Weights of a small GPT-style language model, trained from scratch on English Wikipedia.
Architecture: RMSNorm before each block, rotary positions, untied embeddings.
Each number is 128 + 32 x the weight over its row's rms, rounded and kept within 0 to 255. Layers, rows and columns count from 0. Numbers have three digits each. The size before them is the row's rms in percent of the matrix's.

# layer 7 attention key, 384x384, rms 0.174, rows 195-326, columns 240-287
075:111119145056154132125124092152134125164113200126140117115110182157108130179106070115062101117170095149152178143135079097115136081098108042149123
087:173083170125043135126105131057113078115169077138107122137172143137125144097185065124168167113139169157162136150115105113151130228124137113151128
073:123145125129134069138111116128093115214144109115216125147153079124152163172131148136187147065162158123151126169066177201113124092149107132124133
083:219087113128178151174146108088094108127133119175146089139147154037123115161157110116112091123125165141131155177112134130101149137082140158135106
092:131135162140065118155127109126104136063134087171102082116163137135159140136114125158139166136092074115078139126145120155084109223128143185104084
086:038156150155114119122118139164113154087127125148228120124153157139156110175128150107133090079108163100144221093083093063107136122126086165144180
088:157123147055181102113117065082120165137176092183122147128172120110083109124139056109121143106140122200132130128156114167120052131065109150103068
100:152100146158082228162098153126132122134078138092140131152122112135158124138162162147142164073150127162183162114127093148132124180157169098162137
098:110133137119098139125134073206129131183167142167079154108149162134118090143121138162140153158086201086179096098142130150141165113183104136100131
098:060122133154079124113128103043127151101157082157150139102108070104176090082126146084162075177133133143109161098112131104135120182145137133178065
090:150159111101132153133144131132106130132149165123119071174130177144076140082195134165139126138140143172066172089112122125142111126177103134133182
096:076122133122173116161130151108116135131157100095093187108143079094106138133171129207114109193081115119155160105172147066136132090094080119130074
115:109150200101110103125165117196098120128098161119124142171141189169120132130105182157143114185123110130044136161123069141100179119134066124176121
103:096123164137170119082143132127124179167198126153178167103145098136084128146151115111105129162160132122107196104166113129124133126179122114126127
098:158153099111207115136129158186173101137109092105076189134093106133146114136148116126112147114135124083186036120099154108111152166140168106086073
107:162115077153136095141140115074126163131123104144120140164152102088129126112121111089111115117148115110211133100099156073136177102158151085188161
097:143149063203067158137140098104128154125123074150134109092134116079151178131182115134167129111163161159178129081118102092109109136129115155113189
110:075102038143177118134139195126166139123137121135149157112082078113114146120114110097168116093156086071185141075135179131246163119133174148124130
096:108156119152100131160107119137108167078106161061083115124095212076170223138122114165163146130151127166156138139149105104106153087077118130147118
096:101128160148080104097134108161149085159112136107069141117115170138104145181183095124157155147102125163062131180172118157114138165141130128092163
094:150099157141104167134196090139062088149101110122151099107129101130061149117150087152064045186099143128063111108182118148163133120104113050106110
096:095104129090083144164173127086094080131097089200184168135098088105083149171140137131168085129127097112137158093158139120116042115117116129190113
110:105147130144130116110164121119129117092177142150125122087172161097097082107149119112147179137171163181184097087134094145115149146137152152121109
088:118135135179101137097109140169176069151177105166155107073137131079153109109146165168127188139113139107098194127167091133155135111099110120110134
097:146133120140106126155127073077165109118098156104144089117130132160150196096120134128088176129115176125111187096169115125115118166109109098163133
096:151097154154092139171144119187168106129102187125130094090134118117129138127124161150184160166148114085061140160111092132182157177139126131115173
106:128122123116102134115065131147204130094141132085117115058142104092118092136154169137105118136155151151141204058076102070108127148126131144095145
100:085140128135167143134109128112181113134112201133194075135135113171124122178105154173140148077099184179139069113108120142107120101110178087123096
114:077110174147107153121106114143105158124094074132147115085123137171125103099097142106082131071107143135095088145149074123140150073091071167117143
112:177124106123188121112133131159151118132197139150139094125158160114142140143163118097154129182134141120163071136118164158144091093197132145146077
093:105109189119195117157068123156075155134146161096106106161183167154143139113106168077145104139177157127098111114142158109109128086131116189135136
109:150151116160125075116104166126146110182153167124180156153112141180153092089127086128118151171111123117119171179125125132082162149129146131097124
108:121148186114109125113138138184115080154133165179154115120152143149139087119125176161094148162070119118046112195181111148083135132165104095146134
108:119153155129182142132091112103127164118154129158115228111140118154120135192141179079148145185157127144164134112107120179097197151132125136099140
097:140089108090186176111143047148108164144137129126109116080176097063099178085109186113149128073113155156172149127079106121171128143140162124177142
101:121160100107162093150133130101151155133103112104159188134107111176133116084155144092143122140151150091108046089156227131148075102112164098109081
097:107126113163167107129138152103113118151159143186165083124159133160138114154076079154165156101131148172116165102097144130119191161110105153092150
090:157134187092170137099179091145112086114133048150113143119119088065144109058099177133117063142092143114109157138099138095054162128115156160120108
103:132068088185123133124088121097155175174073165107139085121112179140185145089098172162143092187152145130140129077162178127170104095128162081194165
106:110099102087090115148166192092167084126110171141119154057137201064117116105130073138131144107097118121154155098158090128157109131117156119140158
100:134128134149195154118185067116159122066123125133095091155133105097153179086129197081116180108082163188088145098011151147102146129157118135140168
104:170107139119162145109171154195122101204110148084120102092175171149091123114086118099126125113127110087150126102186141168155100122152100153103113
108:129168097102135130095065122107091089108111074090188127103147149126149113151107184112102125170080093100200159116109100093153147091146168152126173
092:189127119124142077102122148126125129142163170138130059116148079101130129133078125071169089133153160149165112124127221138108152179167096203139111
119:118143154125104149151148119131083136155165209120125116153144143127098144144131150109117093164159088110116145094115118107175195084073117143160100
105:137151193119122118091161129167045166138116198168099063136138117137151164130095063168155111097169173179117116112111105138149155157120148158199136
102:101166112111149146152129121120084146134085098156178140116121050162152107147126117134144114139159114176153105128089110129105086138146145153145124
109:153110086202156114105133192080144144080216101158139132107107099144116109094104072140165107123138130131142093104105128196126100117208099059118096
105:147185127153126079128143167108157172158179075128172116091123150105150091089124152132146134163152123104153093116086135116159099113209088151087143
101:111159179072139154099138055150179146119149110072094164080133150135118107155126047152163134144154152106126161160133141192112115160162130136112091
099:129121086142109150141084136099084118111116134127119092132056120117181113121170151149119160119140183108182152144146177157049134175154125070135055
106:137144121112122117129251149123132166179070128122158104145110119165100138136135124146120066110155113159112166068133145130124168072127176133192131
096:139117148119161159112126157181136168135096139146129140128126152070113138073161115108080119152152123175154112137149138124013163123126165135120162
113:087162154123147081112096103123159138120121132120114168086179119107178129096157180098134154107104155115086199120132123143143081145154134136163084
108:086078133133108119161139156061136126133141078096144155107157066091114059091196134182110100132148084071137149139139165147118093133117117101114023
099:180127114114121106100125126125085082154115115111083119109114120125136081075103128091101127095121137118138158137166170109128137115089116173156093
098:186108166154182113154138130078116153112143146176084145180117061166134116111134144077149127093160132135178092143188161096153185115095208148123062
102:125096155106106157146127111152182117094157120191103092132148112094164046120064174181152085160128131116185117142048069087069128080146067119084161
092:147146161085111151110163110148142075152113109172152047155140138127171169132107134093107159103089146111069161171146148152152163122129155117107126
103:115099091129130117157110139140127144125121099169086112128104098126168135066104139148144107109151118176138108122179061107157160132142112177120052
098:145103130139120079241186091139161133149173181137146154151193096145155089133116141126084136089133193093117105105161140132140144077096097141150168
033:121091083142106113119104077127131119106144082095135110119138150176144102127053133165140112137123065153158130122168154091123095075068090101158170
033:130163123089166105110140148103130132125114131170083124166114145037137137125127164088077143116094152148141143108142107164161092129132156181158106
035:158178074091173117111162067118138171103150117106078113101112148106109145128116137063086105119125147156125176192147154106128155131155172190146084
038:161119157122089136135117142101127096067170162110113126151115140113146111142142138076097139138123146161107067122080111159164057105138117120137077
037:091094174126126139142093113099102148126146137147193104154118127114174114172123098175210080083117146127157091063132109102138098110080076118092120
038:106121136145098145152092101100085087182091152112140126162139159111193167094156119119147114135155161182163152158176118133134138130068110114127144
036:153110130143118077136085115100118117141137184098185112116174131177167166153138095171113115076160156097136150086119114153150103102071107124059147
052:112166133143095178117122142116105116113149138146114170179117143131168155127177143104108135129101131146140111122092135135142140142112099148167145
046:190148114081136084117150123136166123108120169159124158155157084168055064160108072153167160130125126113146077094139142127114096093157119162108121
036:127140149133182145166140104117102176129154147093131121103164108055092182099120091111157110151131128148115123144041106155152110087117091113187108
039:091146157143104156123086134131107099145155108123161139103145117136094167061120141143133085151128162169118130165087107150198150076138144134135116
045:092179065134134162161110174240126129185088086137102099161110192142195145134063195105137151100101162127182108171163120179143172123146113111184124
044:205160115088118103059142172104133108089091109092072120081155151106107121131159097137126136115161095112111186069116079157109084132111132124070163
037:104111197082139065139085091112146122107143140073159122137124096129128108118155070175130145126136088133109108057039138146169118128128167122115107
046:131141129092150103100168188190127109116110210178136187152053114150098064144106139157131176111118157144133094081137151182062138145172162109150200
043:148115124101097071130106104082151155088133189122120174141089114125100080156161098176139125151177115125113126098085166121076054133159153148125142
038:071125108153112172175084160089064089097063141144128129184068173154096105121098111100142118148059099149125116142154141108152112113069068116112085
041:150089134122102097108122176107097129119099209137077147132095085115055098157121125091168161172108121128122143109157108158125111078155144174165180
045:203147108144114091100095142107121158092119160124089159141115093107111102103146100129122149088175099107087156107095124169077123146191130127155162
040:100138115114121125175092114139152131144125091150200170087172176112128151078086085145162105125117154111139103137193141105182149146129110111127112
041:125150101101112149168127151070087100084125096104122128110116139093102089090150140106087074113068122100109124163104159158117133072189071141150097
052:156144106120114122101128127175138169123124175124097111121118141101103191169049156107146135201172161162182109083174099156137125149111150111159206
050:093157133111148119154133108118113098117144067164133132099140107163143115101123133093149164088086111135123106186165139129141111144134116138110048
049:192148128078121092115122163105184142152082160112080184099139087095073127189113137115103097125143127135140116143060124156139094127154113162138163
051:077096175117123034122168129152117132098174075133191096090185142181172167079095065115198106137082094095132116102163086119153121129109149135163105
058:139100116093100109131145132094142093136131114144128119092099115159085137186124097112123165113111116159144136110134100138160083172154110103112095
058:144125092119128081102121188181146142191175176137126162127129095135121103139100082135153096185167113144139111069157110167128138101153115102092182
058:089122150111102112152148120123108093110170067128180103127142168124152104075129110105115127105101126127088136165127135092129100164129119123136106
049:125120137137158136168162124095133103159142053140136104066135185112105121146154176099146139149116151172100152153156127123208135130082123154187135
060:174155142170162100158133124112115142172112108143097142116108125127089130161102128135076189091119134163155146084139139142141139105139132128103127
063:113086162119118111063148148134179129117104142075130095132126110090111121165159097106146146138090073096146136092107082141106129140171127115115069
060:141061179107101169131164131121150087149134163129117146083075112175132105197149140124088154128157081175115127108148110127123110113142146100156181
077:190135093119164147139139118115177144156142121154125111090081119149078142162170173181102151159146119180149135099139131139122134101124126132100130
081:090136135099111165162129117125139139168146117118190141173163118123137119117112089102120092127124143124158119148158159138133127081114128161094135
107:102147122133096149152127125182100163064142136112110109104138165158143161080094095149161099102123173041075107145136190112064187101154147163085172
079:108183126158123158144054119166163062155123089174192121126169112160121218075100109151169141067129195124168100150101130119169140131141117172140104
121:096153132179102085135165153157145160108075126145124153095104127151105155139243153183156079170129175152091072119184123113133119148188135101048202
112:215141083099124179143183143110100099141137138116154083110091162105116082096123143087126104105158108134114158142106155118152132108146114089113123
134:177089139140100079129142117145121074177115131115094177171095113156143118127151126194065132064107104134126146132090099129089121101184148116073100
129:051152175126138141147129134127045121166119156148111142139161121154120161119151090158065149119066145092080173087164146120092119128144144133109165
149:128126120155138121128195109083169073122129152122121124161172027118039145136147155103096080169145151101148142187135144123131101108151124167121176
142:176176096147160183162111126183145232127093161158103150126047168079056139193142093108099174094112159171169171077177169144103162156120091135141142
159:160113148163126137070166083111094116146166147091089094124128152146184094126083171107098134132134111133117158166154154121098165105113132164070156
147:117130095157136147170129156163135118125186116131142139174149118110143101093077102067132107138178130114121073136094076135131191140161127149167123
163:115155103103132174116076147176127129103136093150104129134112117128073083113196092089089143178108128180135113148142108094116107124148135085097152
157:087133139192138137157099116152129050137079148136144121133152102133140107067126104096161101114145115148125140093107110144169155109137112111131160
163:118172131105093147133167141181162116160184125090122131203160122124105133132129168099150092127140100134170124152103111177136157115144122161165163
160:144082111142125106198111148128181145048088166149148125169118145143108110147182123089142138118155133112126121140113184118124098118114116046132122
157:142154137191163115101101146091152133101136107158165143138117123101072146123117115140067127067116138128144156129107102121139174128129114161210172
164:115151119083151146139145102125114143110138075156153172170104115084126159101128108151120160125099147112132138082084113137147071094129123125128164
158:147147149142206118091149105146098084175128089106097093171147089134130100086100077157140081143107125177108134121108088136123032164184108100148148
151:163162157170148098143080161112106129094106181177205136115127183190139109105140102151125141149152142072148179133140110126140122074158122130126099
163:088121114155132118125135109136144199135123138107118101130170138077105133079089171129123104151107175124098056102145090099123113158091172134129107
160:205152132099099141144117110113151154146209201140130173077072137131132151162130128081100118129105098096130136179161095104154160152157141118115135
163:150105089135104136119114138174133115082110114186095195158088128149079105105046114063198172170079148137107045135158136098102134150182054113130111
159:085141179098169106167132172142091103144112049139165148185137133155140154118141128161086165206172132093120107116116094115134125148087120200104110
168:121126121179159131115098118162156181152080154106116155192110140116143127120082166161094136079127138123074102064154181125139130131135105150122114
162:193098144162116116173155093143153120088139153135096095124101159067118117165097134111134166138129104121117118145174133092131115150181116109127147
163:092168037088062095171062172142099086151077156079085124092176110136099099140122165155083119134148094145165185191108109131120083158129128123134159
158:099110129139069130122100189118130129172126147120148125102129137108143099082129096159188073178112066127174171113137147166122146092141097142110085
163:137139162103105100104122082114158117136174103132122111122119092119112087130104128179153140111149156160156145154139115125144079138128141248126089
159:127135102121167142093171141106079091145123140136057105117125135123119103104105127166115123097169134149113135062087150129071162157123155164098135
161:127136151092060178114164111122079092134126197167077113183171159111115096190178111150157211078093147189087098127132149090097089085147098105124090
164:188178130126105094087096096132117205175065125117097151149111112155173167127150145120101112121156151099088091136174118128127141131113099135181143
086:122147106103134152113094123154163081144169099133149139129146174134153142178099050156123154153104139123082106101178110145124127139113148107182157
105:129173139221186132103176085128158108093088152090099181187150132133146077136187136136185157118108137170089097120135159114096090086130160202118133
095:150170127163097081136097105125135144134152083104152143088124114109112144144154105079139071121158082089131131112139111175156095139191121120201133
098:067128150134141141144187179107166119129162115095154147113131155189132140120132164135076102097181107086141093161138146135159152101119146061058112
090:168115125055139171121087156190105174149126108123118132092101188122147056102124106157103121172091103117183104117126130093165111148125087079171091
097:095160168124115161057134085177179117145137112119117180097097129200175156144133096086080068146143138112132099095129113113170081096160132133149093
090:157109174131077130125119119109084108156096115093151109121168135074134107109098149114134133185172123134090129183188086134135102161142121220107084